From a checkpoint of a small transformer trained on Wikipedia: 6016 steps.
Each number is 128 + 32 x the weight over its row's rms, rounded and kept within 0 to 255. Layers, rows and columns count from 0. Numbers have three digits each. The size before them is the row's rms in percent of the matrix's.

# o: layer 5 attention output (transposed), 128x160, rms 0.134, rows 99-115, columns 80-159
# v: layer 5 attention value, 128x160, rms 0.144, rows 100-115, columns 80-159
o99 099:174187129109131177104156092164159120118140093151121181102113121167150171100099131092130106108102185140152137135183128129093155060125161110110129198176107176124049143137099140063128109166143128163119079086132131118077135178166115107123150183
v100 095:171151125101115176139107125152089165139095073110155099130112107153098195084119154111141087129142136156146122171135116141172144092098161085158067116077141104174133164226150096146134134099160056100103126181135094084141175169147090131077103105
o100 099:142071174112130162143125129140110129103106140162090080104152141121086175070166161128115097144108141137134105180134120105125171125141143103158137070151092108086065151162136183124121158181133087160099116120170118087070199106136084160060131138
v101 087:125114107146128133122148177139091110138178150111050116135138149120069113148132109082139121171069130162120194099141124143090126082147153079126159121148193142104123144194145104137173050102196206161141159123105105157135146147118153148135111145
o101 090:130150113193141170096154133135168089144148102125087112142118150155106122131092133089095133197137063131120109141152149082092154040169124103088141180193171188152123110134151096118088122106119131157101046116110172139098098137108142173124107098
v102 099:115133128116143141116155157123193124110116122097060159156096166169052068127140192120161123093206114162148142144109089135111119163191136141102127148152114145165156134116110176119089109110137133166149072119182072183137149168137130116104143097
o102 100:128130129088116166152131125132130147112139081152103129127122152153083150117092142135119168097111132129159140110149118146162085109187108102108106136146108121133179160127100172088067035051139150150180097102131155130100175126138116123084127124
v103 088:110122108146088150110157122113140095092107134156158172043158114121136150137108125120091115135148098128125177129112092097093133156110165197144189124145067105164097075142154094160135119183090113098146113172163125097108179129087145115061158106
o103 084:099165132106183133127072132140152119087127129133121173129138142135141056123147112095102083075155103131115180120125134076124148193120132101158153098087128148121119135118090114185138178124111150211153069119144102102196187098066157078147130097
v104 103:096118153143058078136167078114136094180157148137109114088138177075080116150142141122136145171087155110117172070095088136122117156165116104111145096107128066093143074103183138152121147084148117127115131125095139062146175075103117173151152143
o104 102:118108166133101103086102162163158114132144124135139131135167152117158006163105132134144148137138157183072230168139142125158168147154120106073163129123129117102186158127122134196115096132200128162163134138087200129159083091066134134148138132
v105 090:129110095138191058141133093121188109158081157084156123166176158129136139146047099154102072105181128131178169100102123061094123122099151120166156155121136087164108118157122165118162186068120155159136114108144158200148152141121134105183144152
o105 097:124121135160123089144122108112221124112131151092158108172155169159135172119122114117093094150166096093127172101156103144119153107099116111150134157051102111153068146164200178102095090064137139143153144134164189148107145144113127146157100102
v106 089:100112128166165118082106049102159131137118112072112161117069129173150202174116132061154124107130146150147159101103158135101143138181115046129181178145152148120153110078111142156137092137091170162136092126153136125138143162095111089155139149
o106 091:139219105113085142133109088129162123156092056096158120100126110101099113169149084080154126110131071095088108114083118111119141119156142126122183113130098130172148110119101141104114110145087155162132151126171179115125125177148115156158120090
v107 094:172084131143068113128167127100179069156159138116118096166160148165140080125125138139104163110088115178144130063170102127123085130108127101114113144174089107132125122070134117131153162136145122127080136161140148083095211104089141131131146123
o107 096:164126106108135071122153123164176118128099131079154098139134144152131091198147142126122082169127194128154155100088104072161120124151143056177112166163127120127149130150180172136134226170139154192090084121081139136155129140126169096191084103
v108 088:113104110178090191129135146164141140087143122124117194049173079163162130116112075122151191088086112129071140155163168097105155141209152178089149153132128065090122111155139087114178140119136139113070129097132208151128085118148139095024118109
o108 094:055126185150133136127171134144146123140136181143137142106172097133080126124134129075192131123138100105100120140149144171112124138089151092116084125098134156132093105136099115162184141118115189160104148091137132107147150137107143072076030088
v109 088:069065123137124168103140117131111111055125141123119140128118124137118118119083083174190108101127121165164129178125103105141147130188092155165134056105106103140135099139117163076162137121111127149103084048161133116136102149067133190040127187
o109 093:128126190164180184092144106131126118078151186111167129113071079158158134064087119131143171102120126131130156139120077104159128111131129114173135063087119160106191115160123209110148155140082076178174111090177124175126107147123156154110115118
v110 094:129147152088131156092129149178187073133132096173108110107147128084145142137069130140113111048156139094123160137130132099129162122188148168137140169155151185140106175137116154156091074158162120072081074143149115155091081203138112071096110136
o110 099:132079086091098141106088137092165093150208083156149119063113119075106167113129154149118128125144169118148153088173126142153161114159139191103158148118085112170108115155144141122085078120130165200103137153190114119070089176151131073081098140
v111 087:167105158111126072097143144099071133092135167122084122110122133148143124093140160180157168096127084167108082117130175081159118129196122131159128159103105068167093098202190134113123163226125099151103121179126144122079142136094113150061136084
o111 089:187144157109089135147140107121076122167097185101146100105182178140148120018156113203145111136107074089132146133142136146135212152167145160175167132070157122139119151148098116142123152135164105172103155125131148160133069130078126106076070117
v112 080:155135069149138162108166097119058172156108135092140118066133115121134108147080103161109190116157115122073128098130169095150135109121148144145173078110090131098125099129072108112140095150139173168157157112104141126113136150108150056126138090
o112 080:100154089067152121156214105175143083143092124200173076115126168131136153139129111158134104087170122102128120063093168109105151075137136101142173102101159174111055118117163159063094137130131102095165175113187099145127088105160111072121061101
v113 090:150117152060106131128077124084129116144106091146161125138115102163188147120138086109076156123126147155093126154136243100086178142159135163156106133160164148138109128176189137155138167152119155103086055067181134135084101114087102159188106179
o113 089:095135100084123142109113144117138148178132165143176140092094138112176119133218131127183124135120094131183120099139118174083154148137230137176151107151144116150169088126132125081105116160088117136080117148148096106148158147109116197118111145
v114 093:138134128127131148114111131139093089103132170129107141096112139095147105097129111089163087175066104132151173127082064182096142116078112169149163133071142134071193144143140121097195146116101140092138082120161184100174085081157113173159096134
o114 097:109173124164123164133131130176096121132110140070168142110159183105131106111121132097135132136135072142061165198127088179147091078089140120215123104094073127047142139208117108088174140135087132109091118101135153082156082125123148187167166164
v115 088:182165117194120116202167129127122107128114154155171077190116142110069157079177172128139167164158097071091082130158147118033098128156127132097122133150074107112106133062188104146126131110147125078130112127105162092136173118163102111166152112
o115 092:075125114164068149110154132137154138136149143128123124186159121133116109075119140130131130144104133145125099134112196145057162168139138151163095157119137112000156136080153108198132144149142144181126163152127186105121172109099123102138090154